Weights of a small transformer language model.
Size: 12 layers, width 96, 2 heads of 64, MLP 384 ReLU, vocabulary 2146, 1.93M parameters.
Architecture: LayerNorm before each block, untied embeddings.
Training: a variant of SOAP for these matrices, 159M tokens, 2431 steps.
Each number is 128 + 24 x the weight over its row's rms, rounded and kept within 0 to 255. Layers, rows and columns count from 0. The size above them is the row's rms in percent of the matrix's.

# layer 5 attention query, 128x96, rms 0.185, rows 123-127, columns 0-95
size [ 89  82  92 108  80]
[[141 148 145 109 136 116 135  88 115 101 137 188 155  85  83 179 112 160 160 101 142 148 155 145 132 157 106 113 135 124 135 133 125 118  80 156 137 109 154 121 144 116 129 146 151 137 118 110 105 149 115 119 123 126 108 127 167 154 148 126 120 139 134  98 128 152 122 141 167 182 113 152 130 132 131 126 150 163 115 138 138 149 107 130 119  75 158 195 164  90 126 163 115 122 137 159]
 [115  98 142 148 121 101 137 138 157 148  60 148 126 161 118  92 168 121 124 167 143 104 111 110 125 101 117  99 118 123 128 159 132 178 119 108 128 118 127 122 129 138 149 163 162 136 113 126 138 111 119 110 134 110 140  99 132 146 114 163 160 164 135 130 140  39 140 154 161 130 123 140 152 148 160 126 145  84 103 113 169 139 153 122 123  91 136 163 112 135 133 158 135 147 107 165]
 [ 81 144 123 133 141 122 150 129 137 139 108 117 132 123 147 106 143 135 150 185  92 159 146 173 124 167  92 128 146 155 137 179 146 120 118 151 150 147 134 123 112 136 147 156 153 160 115 129 128 133  88 141 130 155 116 107  99 118 145 111 187 126 148 102 113 135 160 112 119 144  95 117 113 110  81 188 100 113 142  89 125 143 104 103 134 118 146 133 194 122 113 149 133 113 122  93]
 [158 116 130 115 146 130  84  88 158  84 142 127 114  95 133 130 153 143 148 135 138 112 144 128 164 117 127 109 153 149 166 120  91 141 103 151 144  91 134 173  91 121 147 148 125 121 106 176 129 129 106 148  83 119 115 147 178 114 163 145 100 136 130 115 138 102 155 135 104 126 132 169 144  99  71 139  86 118 129 116 163 106 112  94 137 158 119 116 145 146 159 134 110 149  79 136]
 [123 147  95 141 156 156 120 134 157 102 155 101 107 116 111 111 104 116  91 120  99 128 128 135 143 121 121 151 137  99 177 173 136 137 126 122 137 153 116 134 123 115 129 110 131 113 191 147 158 116 135 160  85  99 144 188 116 116  95 129 123 145 137 165 161 156 117 112 136 142 120 132 142 132 134 130 135 143 126  71 104 114 125 167 157  78 102 147 181  88 139  96 143 110 108  99]]
# layer 5 attention key, 128x96, rms 0.184, rows 123-127, columns 0-95
size [ 85  84  92 108  84]
[[134 142 133 169 135  66 124 166 133 166 138 183 135  84 119 135 120 164 128 122 145 165  90 147  90 124 120 114 114 104 132 127 161 118  77 132 167 115 102  86 136 120 125 142 115 139 135 142 162  84 145 104 143 159 137 123 139 103 112 141 107 154 148 156 152 126 105 144 114 123  98 118 107 142 147 148 134  99 169 156 140 140 178  99 142 133 150 101 118 101 113  96 101  98 123 147]
 [113 131 119 124 148 132 119 181 131  97  93 100 156 120 112 162 136 101 124 137 159 102 123  71 184 118 155 106 132 141 102 127 136 101 126 118 137 149  84 126  91 171 121 100 135  85  84 130 147 144 105 115  89 137 168 129  90 160  97 104 103  98 142 136  97 124 159 117  86  88 129 133 119 156 149 165 122 129 111 104 143 120 142 145 109 108 106 131 138 141 108 135  97 143 120 148]
 [ 99 136 151 136 138 112 117 154 162 133  96 129 135 106 152  95 150 138 144 174 172 160 153 115 109 107 111 160  86 138 126 122 165 128 147 117 151 142 123 118 108 116 165 120 126 141 131 152 140 131 111 157 182 154 126 179 134 116 160  82 123 104 135 134 120 157 109 134  98 121 152 109 146 126 125 153 105 118 105 111 179 128 159 121 135 124 131 113 164 106 120 174 196 110 172 138]
 [116 147  90  78 159 136 112 119 177 137 128 135 127 115 107 136 104 177 102 126 151 104 134 119 127 107 132 137 118 148 119 123 115 176  93 117 102 143 103 151  84  77 125 127 124 134 109 121  96 126 152  83 104 123 119 125 140  98 172 106 122 144 163 138 155  68 150 162 103 135 166 138 165 125 111 116  84 100 116 129 156 136 134 103 129 119 157 123 111 144 157 109 152 159 130 165]
 [ 99 186 100 156 132 120 179  68 128 120 157 155 114 116 114 106  99 119 101 155 103 125 153 187 140 139 118 125 101  75 140 113 113 117 103 131 125 134 132 134 100 111 115 151 133 132 126 133 133 100 121 149 137 114 164 137 163  88 146 126 106  81 128 118  92 140 143 125 163  85 105 114 139 119 138 135 111 146 119 117  84 130 108 161 140  93 129 147 105 123 105  97 182 123 134 113]]
# layer 5 attention value, 128x96, rms 0.185, rows 64-94, columns 0-95
size [ 95 105 116  98  92 109  86  97 108  91  88  86  92 103 105 113 107  94 101  90  94  95  95  95  98  98 122  95 108  98  93]
[[113  96 112 138 156 155 101  69 135 122 150 134  74 147 168 121  95  95 114 135 132 123 129 127 112 141 125 104 108 135 125 111 153 110 130 166 115 103 131 136 135 147 163 171 124 113 152 128 131 159 150 123 133 143 121 153 123 135  95 141 110 112  72 195 147 143 114 110  86 112  92 121 146 127 151 100 120 116 150 137 140 108 136 112  98  98 158 119 144 109  99 117  58 138 147  96]
 [ 81 150 104 133 170 116 100 146 130 136 104  76 114 159 116  97 138 127 135 101  88 147 158 158 119 132 120 144 104 124 151 159 128 103 174 126 111  90 139 109  99 130 108 107 132 135 116 102 132 160 124 124 151 103 125 107 141  90 136 143 152 100 149 165 151 108 118 186 156  94 120 116 121 107 157 121 116 140 133 119 115 126 134 141  85 148  81 137 161 120 106 114  74 176 148 129]
 [130 140 123 134 100  78 112 161  82 112 156 106 153 155 112 117 107 115 102 115 108  99 152 113 126 111 152 145 138 152 131 132 131 120  99  90 153  77 159 111 110 126 166 168 157 131 133 149 123 100 147 118 144 114 128 134 124 132 109  73 104  73 126 158 105 150 104 200 144  88 127 125 113 113 142 114 165 131 112 162 136 111 121 142 110 154 116 141 128 116 169 157 127 131 115 165]
 [129 113 108 118 124 120 116 128 109 125 127 119  65 113 176 140  69 120 138 138 145 173 129 155 147  85  94 117 174 173 143 127 121 147 169 174 102 145 123 153 124 148 125 133  96 164 140 125 147 124 137 108 112 111 168 132 105 107 145 140 171 138 161 154 146 130 121  96 155 113 154 131 140 147  93 135 152 105 131 110 120 176 128  96 141 155 108 155 146 153 143 110 107 155 107 157]
 [112 106 134 155 180 123 141 133 136 119 148 107  94 191 114 128 171 126 145 134 131  89 106 135 100 156 104 141  80 158 126  94 152 101 123 146 137 126 124 115 141 111 107 117 124 130 124 105 119 119 114 116 132 170  89 146 124 119 184 173 120 126 153 127  90 110 159  93 164 177 124 116 152 178 131 135 127 125 163 124  98 111 117 130  88 114 111  87 118 119 133  84 124 138 108 118]
 [114 144 101 147 112 133  89 138 127 108 137 136 135 142 122 140  79 101 117 114 121 158 143 117 112 117 152 113 208 166 122 110 145 123 107 136 169 180  76 145  83 111 138 178 146 138 127 164  81 120 111 143 138 148 121 125 110  85 127 120 166 126 148 102 134 127 113 133 116 118 136 109 152 118 119 112 155  81 152 124  93 134 121 156 135 177 131 146 117 125 153 122 142 163 102 154]
 [124 143 149 104 173 111 169 178 132  96 107  60 106  97 115 107 141 121 125  94 111 152 108 161 136 112 123 124 125 133 135 108 127 102  99 133 147 143 129  94 123 146 110  76 106 123  97 101 139 136 147 131 186 125 125 131 133 170 140 113 169  88  95 111 107 129 127 126  98 145 143  98 131 111 107  87 110 154 110 153 134  90 114 135 155  89  94 145 135 148 119 144 148 167 123 132]
 [116  98 128 122 101 121 151 123 136 179 130 124 123 163  95 108  95 136 125 102 126 131 166 133 151 127 147 161 144 147 192 160 137 172 177 144 103  84 131 117 130 150  94 122 131 140 133 134 133 124 143 127 153 117 172  97 137 127 136  98 141 119 119 147 157  89  86 182 113  96 138 125 133 165 133 120 102 122 113 166 138 140 188 148 149 105 107 108 122 133 136  89 139 105 158 137]
 [106  88 145 169 110 134 143 155 138 100 106 116 113 111  96 142 158 149 142 134 149 107 131 132 114 125 132 137 123 115 118 155 123 124  99 125 160  82 107 132 157 159 141 115 188 146 121 155 123 153 144 119 162 186 100 136 156 171 204 124 154  64 119 118 124 101 131 129 133 105 106 123 128 139 166 114 101 143 112 130 112 145 107 114  85 134 162  96 117 118 123 154 133 112 132 147]
 [145 118 116 102 174 113 167 112  92 183 102  88 165 101 103 116 132 123 151 111 107 129 116 147 119 172 130  66 135 117 157 158 134 131 139 150 110  80 142 113 128 156  89  79 101 123 108 114 143 132  81 137 128 131 179 129 132 152 118 114 114 144 110 157 109  87 165 166 128 143 131 152 104 133 140 113 131 122 162 164 132 152 143 108 158 113 148 153 130 148 118 143 126 143 126 131]
 [114 147 163 130  97 118 118 176 130 187 127 115  86 147 142  97  95 112 124 122 117 175 124 127 112  66 168 109 144 117 113 102 142  93 120 150 110 112 129 118 115 118 127 118  99 157 153 131 162 103 146 156 119 121 140  86  92 118 144  72 103 151 122 130 162 117 102 134 155  92 124 124 139 129 141 117 129 116 100 123 110 120 172 133 144 130 147  98 113 134 180 133 152 172 107 146]
 [152 123 165 135 166 119 144 109 164 139  80 122 113 146 143 129 151 193 128 140  98  96 120 136 134 131 145 128 116 140 117 132 105 151 126 139 148 127 158 104 142  90 146 106 137  92 150 125 115 133 117 165 146 125 151 186 147 173 149 115 124 165 143 144  90 160 126  98 150 185 117 141 109 170 125 119 126  98 160 113 141 136 132 125 139 100 119 134  75  96 171 147 130 149 119 158]
 [110 103 154 138 110 112 109 144 153 115 142 128 159 154 130 128 140 140 181 137 179 158 151 134 102 133 160 142  82 128 125 131 108 100 119 137 153 137 141 138 129 116  74 110 104 155 143 146 120 134 120 143 136 162 111  92 134 118 102 112 144 124 111 130  80  97 165 100 103 156 138 118 130 158  89 127 101 177 171 107 142 134 138 106  95 100 165 135 127 132  73 171 118 101  93 136]
 [145 114  88 133 151 126 138 135 159  99 154 109 146 173 153 169 159 107 131 169 111 118 161 149 159 131 129 116  94  97  81 155 149 142 164 120 170 147  89 138 124 115 142 147 138  95 178 141 129 166 103 127 173 133 139 148 147 145 135 103 119 128 102 119 140 159 101 109 140 164 171 139 130  99 111 109  95 109 115 106 134 126 111 149  84 177 140 148 132 126 114 123 119 156 154 125]
 [113 127  97  95 106  89  90 138 117  89 138 116 114  89 143 136  88 126 135 109 113 115 122 136 151 146 131 139 178 112 155 136 127 110 121 142 111 135 123 111 137 120 155 156 115 119 146 137 101 172  82  99 147 133 125 109 106  53  70 139 169 131 127 122 110 130 145 121 105 129 105 122 135 108 104 112 155 126 191 133 106 104 164 135  85 155 138 141 162 102 149 139 143 118 138 166]
 [168 108 114 176 140 105 102 109 119 151 110 117 142 123 141 137  97 138 140 125 127 123 135 112 102 134 117  92 147  68 159 140 165 141  92 146 153 145 127 126 177 103 125  85 120 107  86 138 106 156  95 164 152 102 124  99 124 147 123 109 155 183 112 102 124 157 136 170 107 137 137 128 132 119 164 148 125 122 176 136 155 140  91  91 117 134 117 121 115 121  71 136 108 136  97 123]
 [101 148 124 147 165 132 155 143 107 151 109 122 165 155 120 122 131 121 179 126 114  96 169 163 101 171  93 150 135 165 130 156  96 122 130 100 156  96  94 118 100 139 150 134 156 141 119 105 145 184 141 122 139 113 112 112 128  82 109  94 132 118 146 119 161 115 129 153 149 141 133 108  96  86 141 168 142 133 100 141 123 132 129  73 107 148 162 152 149 131 100 163 131 141 108  96]
 [130 107 112 108 133 122 117 138 108 110 103 130 119 169  96 127 128 151 128 113 123 160 114 162 149 105 140 161  97 121 130 147 113 150 124 149  86 140 153 115 151 164 135 126 172 134 130  78 176  81 129 120 156 145 112 111 162 151 125 115 157 105 162 111 122 111 119 138 119 135 156 126 143 124 112 173 124 133  83 165 111 145  75 129 126 190  97 110  85 147 130 119 103 127 183 141]
 [138  98 102 147 141  91  93 137 110 127 151  98 154  96 119 133 169 117 142 150 125 116 146 113 151 154 105 120  83 125 143 117 166 117 158 117 151 123  82 120 125  80 144 159 198 129 149 113 126 108 127 118 153 145 105 129  98 118 111  90 121 187 113 105 136 117 110 100 169 105 116 116 113 143 114 151 120 186 136 121 145 134 141 124 149 156 182 148 104 121 107 137 118 121 144 159]
 [124 134 123 114 122  85 138 128 144 152 126 134  96 135 136 137 155 100 133 153 134  97 135  96 128 160 104 107 138 171 101 107 136  95 145 145 161 176  90 138 126 123 130 163 117 120 110 134 152 124 119 142 139 122 111 112 166 152  97  99 140 138 109 112 105 124 104 110  84  43  64 129 121 130 178 169 140 137 130 146 144 126 139 102 135 124 147  91 115 124  98 114 137 101  80 131]
 [164  47 102  98 112 106  87 101 119 130 141  81 137 161 136 126 133 152 130 119 117  96 128 126 138 130 124 150 122 159 110 171 143 132 145 140 135 100 118  81 116 118 161 121 136 132 152 151 119 110 181  99  90 135  68 127  99 125 149 157 116 131 129 137  78 139 101 132 144 108 117 109 113 128 120 114 135 133 173  94 112 150 152 128 134 143 112 157  86 139 168 119 124 105 126 147]
 [ 61 123 169 101  92 115 147 149 106 159 115 125 161 119 127 120 133 164 111 145 147 175 132 145 114 149 124 159  99 116 126 169 100 116 127 167  89 121 153 160 143 129 103 103 128 164 132  79 117 127 128 122 134 130  96  91 133 121 133 123 150  97 131 137 111  86 113 139 104 184  96 104 113 141 102 146  80 140  95 137 140 120 118 127 136 179 117 144 153 117 115 110 100 134 159 135]
 [141 123 140 135 138 115 120 128 108 119 154 154 117 131 157 126 157 151  68 154 162 159 110 132 157 178 118 147 162 166 109 140 130 132 117  97 102 143 160 126 175 114 139 156 127 131 163 119 130  93 148 110 105 131 109 135 131 186 135  84 105 188 134 100  83 132  95 101 132  98  70 151 174 103 119 147 130 114 136 128 138 145 127 138 105 122 112 139 115 126  85 128 130 123 128 117]
 [ 78 166 110 124 125 125 131 150  79 139 154 124 149 152 113 105 107 138 139 117 151 107 159 151 124 130 145 167 132 125 161  99  94 142 128 161 153  84 144 120 119 124 121 109 160 168 110 114  93 144 110 149 150 145  74 126 156 117 105 153 129  73 123 156 117 120 137 116 146 128 116 120  89 135 156 111 151 108  99 103 163 144 120 151  92  99 149 148 174 128  77 108 110 122 121  95]
 [116  98 157 145 109 174 135 137  99 129 146 176 100 142 149 110 108 132 112 140 151 119 129 129 116 102 137 160 143 153 144 121 101 168 142 146 176 129 109  89  88 133 140 126 115 128 149 127 124 163 138 117 150 110 144 129 168  98 128 126 170  99  78 141 127 140 149 132 110 138  72 109 150 110 128 146 159 141 136 150 130 170 164 100 125 116 122 111 146  89 127 103  89 123 160 193]
 [ 88 101 141 148 101 139 119  71 122  88 113 139 114 123 131 144 143  88 162 111 125 127 129 134 133  84 132 128 134 113 152 205 155 140 127 105 121 125 160 146 150 123 106  95 107  99 127 146 149 138 169 156 126 174 170 134  96 112 158 149 125 120 142 117 151 130 169 106 109 152 166  84 153 140 142 105 162 112 116 130 138 115  76 125 142  95 119 114 150 149 142 131 125 105 100 133]
 [141 121 115 124 185 136 132 103 132 102 156 123  93 143 158 120 131  98 103  73 108 140  79  99 111 125 131 158  89 159 109  87 138 123 129 118 123 118 161 109 117 137 171 118 135 105 145 144  95 130 152 151 125 152 169 110 123 107 136 146 127 121 128 155 129 138 140 125 165 110  79 153 128 162 121 130 144 144 153 147 185 118 137 156 103  91  86 155  96 108 140  88 157 158 138 132]
 [ 98 157 122 161 140 130 101 151 153  98 179  66 136 137 134 107 158  85 147  81 123 132 129 136 106 123 136 153 157 147 141 145 169 109 119 140 130 126 159  70 103 113 122 106 162 130 149 140 124  70 158 120 130 162 139 105 133 117 110 148 109 142  94 138 127 115 152 155 153 118 133 139 151 160 157 118 139 159 166 148 133 108 183 145 128 138 152 131 143 107 150 136  94 149 130 154]
 [116  78 145 131 142 136 121 141 111 138 117 163 126 132 112 125 149 142  73 133 128 104 112 152 125 144  90 135 110 127 137 143 121 150 142 131 162 117  91 128 109 121 123 208 128 150 158 141 117 129 141 127 168  98 141 127 112 141 147 119 199 121 114 136  87 110  93 170 123 100 146 124 138 150 139 121 129 111 120  85  76 173 173 141 158 116 121 123 104  94 137 146  98 136 166 133]
 [ 64 124 136  88 100  98  92 142 136 126 121 147 150 143 118 106 145 107 141 111 136 170 157 121  87 141 180 153 169 138 109  93 136 118 163 142 127 144 114 112 157 145  89  97 142 109 141 138 150 167  90 157 111 115 151 109 125  91 101 133 137 164 156 104 166 115 131  87 120 152 105 142 159 109 118 137 103  99 127  97 120 126 164 149 156 135 130 121  97 143 114 111 130 164 146 142]
 [141 132 136 128 131 156 140 163 147 116 155 127 191 111 134 118 106  97  90  73 138  65 158 124 104 127 112 124 104 114 142 132 100 174  77 158  96 128 117  80 124 125 145 139 147 109 119 140 123 110 116 124 125 150 109 137 138 149 105 143 114 158 119 106 152 139 143 127 158 106 121 167 135  89 124 100 120 110 175 126 151 151  90 135 118 105 151 121 136 134 102 124 119  55 133 121]]
# layer 5 attention output (transposed), 128x96, rms 0.154, rows 64-94, columns 0-95
size [103 104 122 100 102 109  91 102 103  97 101  86  99  98 107 111 106  99 103  89  97 102  91 100 106  98 128 104 111 108  88]
[[101 149 103 107 104 101 150 152 123 163 105 135 111 118  51 135 146 141 129 122 146 118  74  95 136 142  92 107 137 135 120 115  94 114 130 108  94 133 118 138 134 144 103  66 133 137 127 153 127 134 106 139 109 145 101 147 140 138 109 119 175 155 156 131 175 108 123 177 154 131 141 137 129 125 137 130 141 101 108  67 105 134 136 133 154 104 137 159 133  73 152 108 129  99 115 151]
 [156 132 166 104 135 169  95 135 118 119 123 133 152 154 161 116  94 158 130 145 138 118 102  82 145 180 122 101 147 158 118 155 127 112 136 133 148 161 129 144  71 128 112 141 144 152 162 146 106 134 113 138 136 109 143 185 150 127 110 100 125 147 149 129 119 127 179 105 106 137 179 124 126 140  99 104  95 137 102 116 167  95 136 148 112 159 138 159 125 123 141  78  93 107 101 134]
 [129  85 138  94 125 124 127 150 103 145 138 122 119 103 118 136 104 156 144 145 116 118 102 118 169 131 144 146 125 127 119 103 129 107 109 160 123 173 101 150 110  93 120 112 101 152 162  92 146 152 105 119 122 109 132 109 152 149 139 172 142 139 108 118 127 142 128  95 122 125 128  95 110 162 122 124  91 122 122 159 144  71 130  96 126 124 156 163  79  93 110 100 148 103 171  47]
 [119 159 178 139 136 115 122 103 165 108 147 127 152 127 102 147 124 156 112 162 119 127 151 153 114 181 134  91  98 136 116 129 152 124 104 117 121  77 151 147 118 120  96 169 167 150 118 118 114 108 111 115 175 117 106 132 118 150 127  87 144 158 114 102 174 172 120 104 131 124 102 127 128 120 148 115 124 140 128  89  84  92 172 152 143  83 111 128 130 149 136 135  98 108 106 166]
 [ 97 157 117 135 128 134 113 126 131 142 114 125 112 142 132 149  83 160 129 141  76 153  97 135  85 141 126 125 142 147 134 144 177 153 125 114 148 118 109 144 135 129 122  84 146 110 105 191 120 138 102 108  95  89 159 118 145  95 127  72 140  82  98 176 157 107 141 129  80 131 140 160 170 135 106 150 152 128 103 148 160 163 170 132 121 148 121 130 140 133 146 132 131 132 105 118]
 [115 116 143 114 113 163 148 116 157 126 122 132  98 132 139 160 146 169 151 126 139 103 168 177 162 154 133  73 107 122  71 145 109 143 107 168 127  92 121 156 158 102 107 130 116 117 147 113 150 116 137 116 126 164 155 105 101 134 118 184 171 168 120  96 153 176 134 112 132 119 143 129 118 149 152 134 124 124 116 128 142 175 119 146 140 118 100 123 156 145  70 108 124 125 123 142]
 [135 101 150 136 115 132  80 106 133 136 158 109 147 104 138 105 119 100 102  99 171 121 135  77 122 124  94  94 110 118 153 163 137 103 170 181 117 111  97 149 112 119 121 118 146 135 141 139 146 157 128 122 152 122 150 144 132 120 130 130  67 142 139 140 103 116 136 149 128 196 131  94 115 136  96 178 144 129  85  91 125 177 126 119 121 177 129 119 110 114 121 156 133 146 134 108]
 [185 136 126 123 125 106 118 149 131  93 147 142 110  93 134 111 151 136 145 142 116 113 128  91 131 116 128 118 159 119 147 144 135 113 153 106 142 105 142 121 103 109 134 104 130 141 109 138 137 154 122 157 154 115 128 148  77 150 126 156 136  67 143  92  82 164 156  82 122 157 152 103 117 106 114 134 138 141 140  88 145  56  97  83 119 122 129 158  95 129 147  90 120 110  96  99]
 [112 134 135  93 132 113  90 176 127 147 112 133 121 151 127  96 149 142  81 131  81 135 144 130 136 105 109 128 142 133 152 123 147 140 124 168  94 158  99 150  95  80 129  99 123 139  81 124  90 116 109  97 101 133  88 158 168 100 121 102 145  79 122 147 116 136 141 141 101 146 142  97 112 133 123 139 131 127 161 160 128 137 101 140 121 120 150 145 134 113  65 109 164 176 132 106]
 [167 140 134 155 134 123 121 120 100 138 169 117 109 136 115  90 113  90  89 108 100 152 108  95 155  75 143 144 147 134  86 111 109  99 181 125  73 103 121 147 138 151 118 129 134 124 147 157 143 117 144 170 112 121 119 143 144 148 137 130 131 123 136 128 127 127 102 108 133 128 126 129 136 117 102 129 111 172  85 106 118  69 150 130 112 115  86 133 108 155 139 106  82 165  80 100]
 [ 98 108 122 131 147 146 100 131 130 113 185 134 130 120 129 152 145 137 130 135 114 132 156 156 127 122 102 150  97 157 129 121  94 126 126 133 124 154 135 128 132 134 113 123 127 182 147 120 138 161 147 135 166 121 183 109 122  97 137 150 189 130 187 124 129 131 151  77 136 149 151 111 144 136 138 158 154 179 118  80 126 135 167 118 125  79 135 131 179 107 116 131 130 110 173  98]
 [ 94 117 140 165 110 130 134 103 106 132 153 128 147 137 146 133 103 103 116 156 114 143 117 103 141  94  83 138 146 124 129 160 160 172 119 110 122 121 103 104 149 166 128 109 148 165  96 143 110 145 104 121 124 197  94 107 106 152 176 154 132 101 107 133 117 114 150 124 142 125 141 161 167 172 142 152 119 185 144 145 153 144 137 153 115 117 153 105 122 169 135 179 137 131 138 101]
 [147 138 106 104 108 143 113 111 134 119 106 113 100 161 179 128 161 143 110 122 118 133  94 121 143  60 103 162 131 130 130 133 130 160 112 159 131 127 130 149 127 132 132 144 128 119 123  94  73 109 105 140 110 106  91 119 133 111 147 144 120 141 134 186 146  91  82 125 113 172 122 125 129  90 162 144 117 152 122 132 112 124 159 139 135 182 103 124 126 194 164  95 135 102 136 143]
 [107 111 176 121 112 124 118 158 119 200 112 118 115 165 142 126 145 133 103 112 186 108 126 127 106 170 108  96 172 139 144 128 141 146 117 129 107 137 101 132 145 147  92 139 116  92 144  65 112 102 124 132 110 130 115 123 141 114 139 142 135 144 155 141 112  98 129 145 117  92 130 143 121 137 152 121 144 154 164 155 153 164  95 126 159 109 137 161  94 173 163 154 107 148  93 136]
 [161 114 140 120  75 167 117 123 146 127 145 152 151 147 106 202 120 168 141 140 137 154 106  95 165 128 116 133 146 148  60 134 137 165 115 123 147 138 143 138 153 125 113 133  76 136 150 102 120 145 125 162 107 163  97 120 134 168 132 142  98 165 120 136 141 147 120 164 136 130 112 144 128 116 191 124 131 136 108 147 145 117 130 105 141 141 124 139  91 154  81 106 113 117 109 135]
 [117 116 169 111 124 137 169 124 166  90  98  83 128 138 116 135 154 120 132 102 160 160 125 110 143  98 144 151 160 108  96 133  97 137 168 126 105 126 118 159 107 154 127 113 134 142 122 105 151 130 144 144 110 158 112 176 141 119 112 156 117 108  92 124 131  93 181 133 138 132  94 154 125 138 123 152  93 157 121 140  94 156 144 186 156 137 165 168 134 186 112 133 140 108 115 119]
 [139 175 113 102 136 185  95 128 156 126 170 102 105 148 145 119 137 155 119 104 129 104  94 138 164 138 165 104 118 125 109 119 158 107 154 157 122 117 110 130  93 141 149 161 150 114 144 139 153 128 141 142 122  89 159 176 148 128 144 117 112 155 143 132 160 120 175 135 131  87 128 104 153 160 116  78  70 129 138 178 173 140 151 139 129 147 102 133 137 137 145 116 129 131 128 147]
 [ 83 128 173 139 120 124 140  99 127 154 140 116 168 146 136  67 145 171 112 146 140 102 146 145  78 128  96 127 164  96 168 111 117 139 104 141 181 164 147 141  92  84 110 119 125 141 157 113 118 163 117 148 148 129 132 145 160 133 113 115  72 130 137 145 109 171 134  93 108 119 158  85 145 129 134 108  91 138 135 124 118 110  97 127 136 126 118 102 149 166 107 124 133 124 131 132]
 [107 108 134  97  85 155 138 185  94 120 123 141 133 134 121 106  93 164  98  98 110 133 136 111 135 123 164 165 141 101  98  93 134 184 114 146  72  97 128 150  87 125  94 141  99  99 128 103 115 115 116 118  91 122 137 106 153  90 159 141 156 126 136 133  75  86 156 153 149 131 108 137 121 132 147 133  98 105 155 141 119 112 100  99 113 152 137 102 138 137 137 105 118 123 117 144]
 [106 120  90 115 114 173  97 170 108  80 137 140 136 135  77 151 118 125  89  90 119 130 108 170  91 110 148 140 137  52 130 111 135 123 114 130 132 114 132 146 153 115 146  73 122 128 163 132 108 128 154 110 100 149 111 137 127 140  97 192 128 136 152 157 152 109 155 133 163 162 131 130 131 129  97 103 114 134 145 144 131 143 134 135 148 122 152 115 142 128 163  84 103 138 139 137]
 [114 160 108 155  90 145 132 161 110  89  82 157 123 128 128 145  99 137 141 160 116 130 124 124 137 162 157 116 149 113 157 130 107 178  60 142  90 118 119 125 114 136  86 137 149 147 143  69 134 119  73 133 146 161 131  89 122 112 120 112 107 104  99 144 133 136 123  96 130 169 123 151 131 147 107 121 130 103 135 155 116 107 103 134  96 129 132 100 103  91 109 115 144 101  99  96]
 [183 137  77 107 138 135 117 128 152 150 142  90 155 160 131 115 152 136 121 152 104 109 142  80  89 105 107 108 100 153 149 152 132 140 136 170 195 148 134 116 107 109 136 141 145 127 133 122 118 127 150 134 135  83 111 127 130  86 116 102  96 155 141 141 121 153 131 130  98 120 191 148 132 150 133 104  94  93 148 132  99 102 128 128 137 155  97  71 106 128 112 126 111 136 107 132]
 [114  48 131 130 120  89 131 174 137 111  89 141 126 120 112  97 100 143 144 147 107 136 176 100 103 118 138 145 142 120 145 118 157 147 148 134 129 128 123 146 123 141 157 127 117 173 134  96 110 131 133 113 127 137  93 112 122 136 110 174  98 113 101 169 125 113 161 144 124 137 145 127 110 137 109 109 141 133 120 143 144 140  76 153 112  93 139  65 140  90 173 170 110 114 128 165]
 [110 137  92  98 126 150 124 123  94 116 103  99 114 149 122 153 126  98 141 166  96 124 103  98 153 107 106  83 127 207 123 146 153  92 115 129 117 129 108 154 124 105 132 119 128 124 113 186 151 138 134 158 100 106 127 133 102 145  89 127 113 135 163 134 114 141 153 135  92 140 136 119 104 150  96 141  86 146 105 154 130 131 122  89 147 160  80 120  83 109 147  90 131 151 116 122]
 [139 138 130 148 133 103 111 113 130 129 107 124 165 100 118 112 130 101 162  97 119 123 129 135 110 144 139 113 139 123 125 124 174  88 106 108 129 154 159  95 118  57  70 101 132 127 110 122 110 166 112 127 118 145  74 157  82 165 109 145 136 121 131 137 168  90 175 120 102 141 122 117 136 105 161  74 106  92 136 112 108 131 127  97 121 130 128 138  87 139 123  95 157 116 117 147]
 [156 172 140 114 127 102 192 105 153 111 109 118 131  91 157  95 114 138 142 154 104 160 125 145 123 142  70 106 113 102  98 129 128 125 135 128 133 132 138 125 111 115 104  97 149 108  77 104 120  98 103 118 124 101  77 152 122 133 130 104 101 109 115  91 132 121  79 137 137 133 129 129  95  96 111 146 155 106 137 136  90 135 102 134 143  77 124 131 109 154 140 110 174 140 124  78]
 [127 142 137 139 116 107 159 110 110 139 131 145 121  93  96 133  66 136 151 185  64 153 133 138 138 148 108 106 147 122 163  92 127 159 135 131 110 160 129  83 154 110 104 111 130 134 164 148 148 146 129 136 108 152 124 154 126 127 144  88 144 136 113 180 162 122 164 144 122 115 124 110 138 111 136 182 149 127 109  96 134 144 166 122 120 140 165 152 139  94 147 146 157  84 114 128]
 [148 127 135 119 106 120  99 120 148  78 103 126 121 143 106 120  80 172 159 168 100 140  99 101 153 158 108 151  91 119  78 138 124 110 105 108 107 114 138 159 105 115  89 138  87  85 166 103  95 168 110 142 132 130 157 120 133 114 137 127 162 128 136 159 126  91 107 113 106 152 158 142 129 118 126 166 133 134  64 103 138 126 110 139  86 110 125 123 130 119 119 111 154 114 152  99]
 [115 140 143 102 123  82  75 175 142 135 126 150 128 102 137 121  90 104 116 155 123 130 166  95 119 145 210 121 161  99 119 136 165 141 158 140 140 139 121 165 131 113 144 152 153 144  76 132 128 159 142  99 131 146  90 131 113  86 122 138 151 156 151  97 151 139 140 110 160 151 136 136 167  84 132  91 135  99 116 147 134 130 131 109 130 133 157 111 124 152 125 104 107 129 103 113]
 [140 143  85 156 123 146 106 125 153 130 117 148 164 136 184 121 145 159 113 136 146 170 132 166 155 115  74  93 123 124 110 130 126 137 142 112 115 142 177 118 121 129 132 157 118 138 156 120 157 116 156 132 135 124 159 115  98 111  85 160 125 124 128 104  74 125 148 100 129 100 155 126 117 108 146 130 159 132 129 105 102 168 124 153 120 112 108 128 155 167 132  88  83  96 113 185]
 [156  93 134 151 152  94 157  95 124 123  68 119 121 162  94 149 161 129 136 144 116 140 109 103 168 143 146 140 147 139 112 139 134 127 160 134 121 133 120 142 113 121 177 137  70 130  94 123 153 159 138 145 137 158 137 132 128 127 126 121 153 130 100 117  97 119 105 144 121 137 103 101 136 153 161 179 131 119 126 156 127 127 107 113 171 126 130  93 158 104 140  96 163 174  59 139]]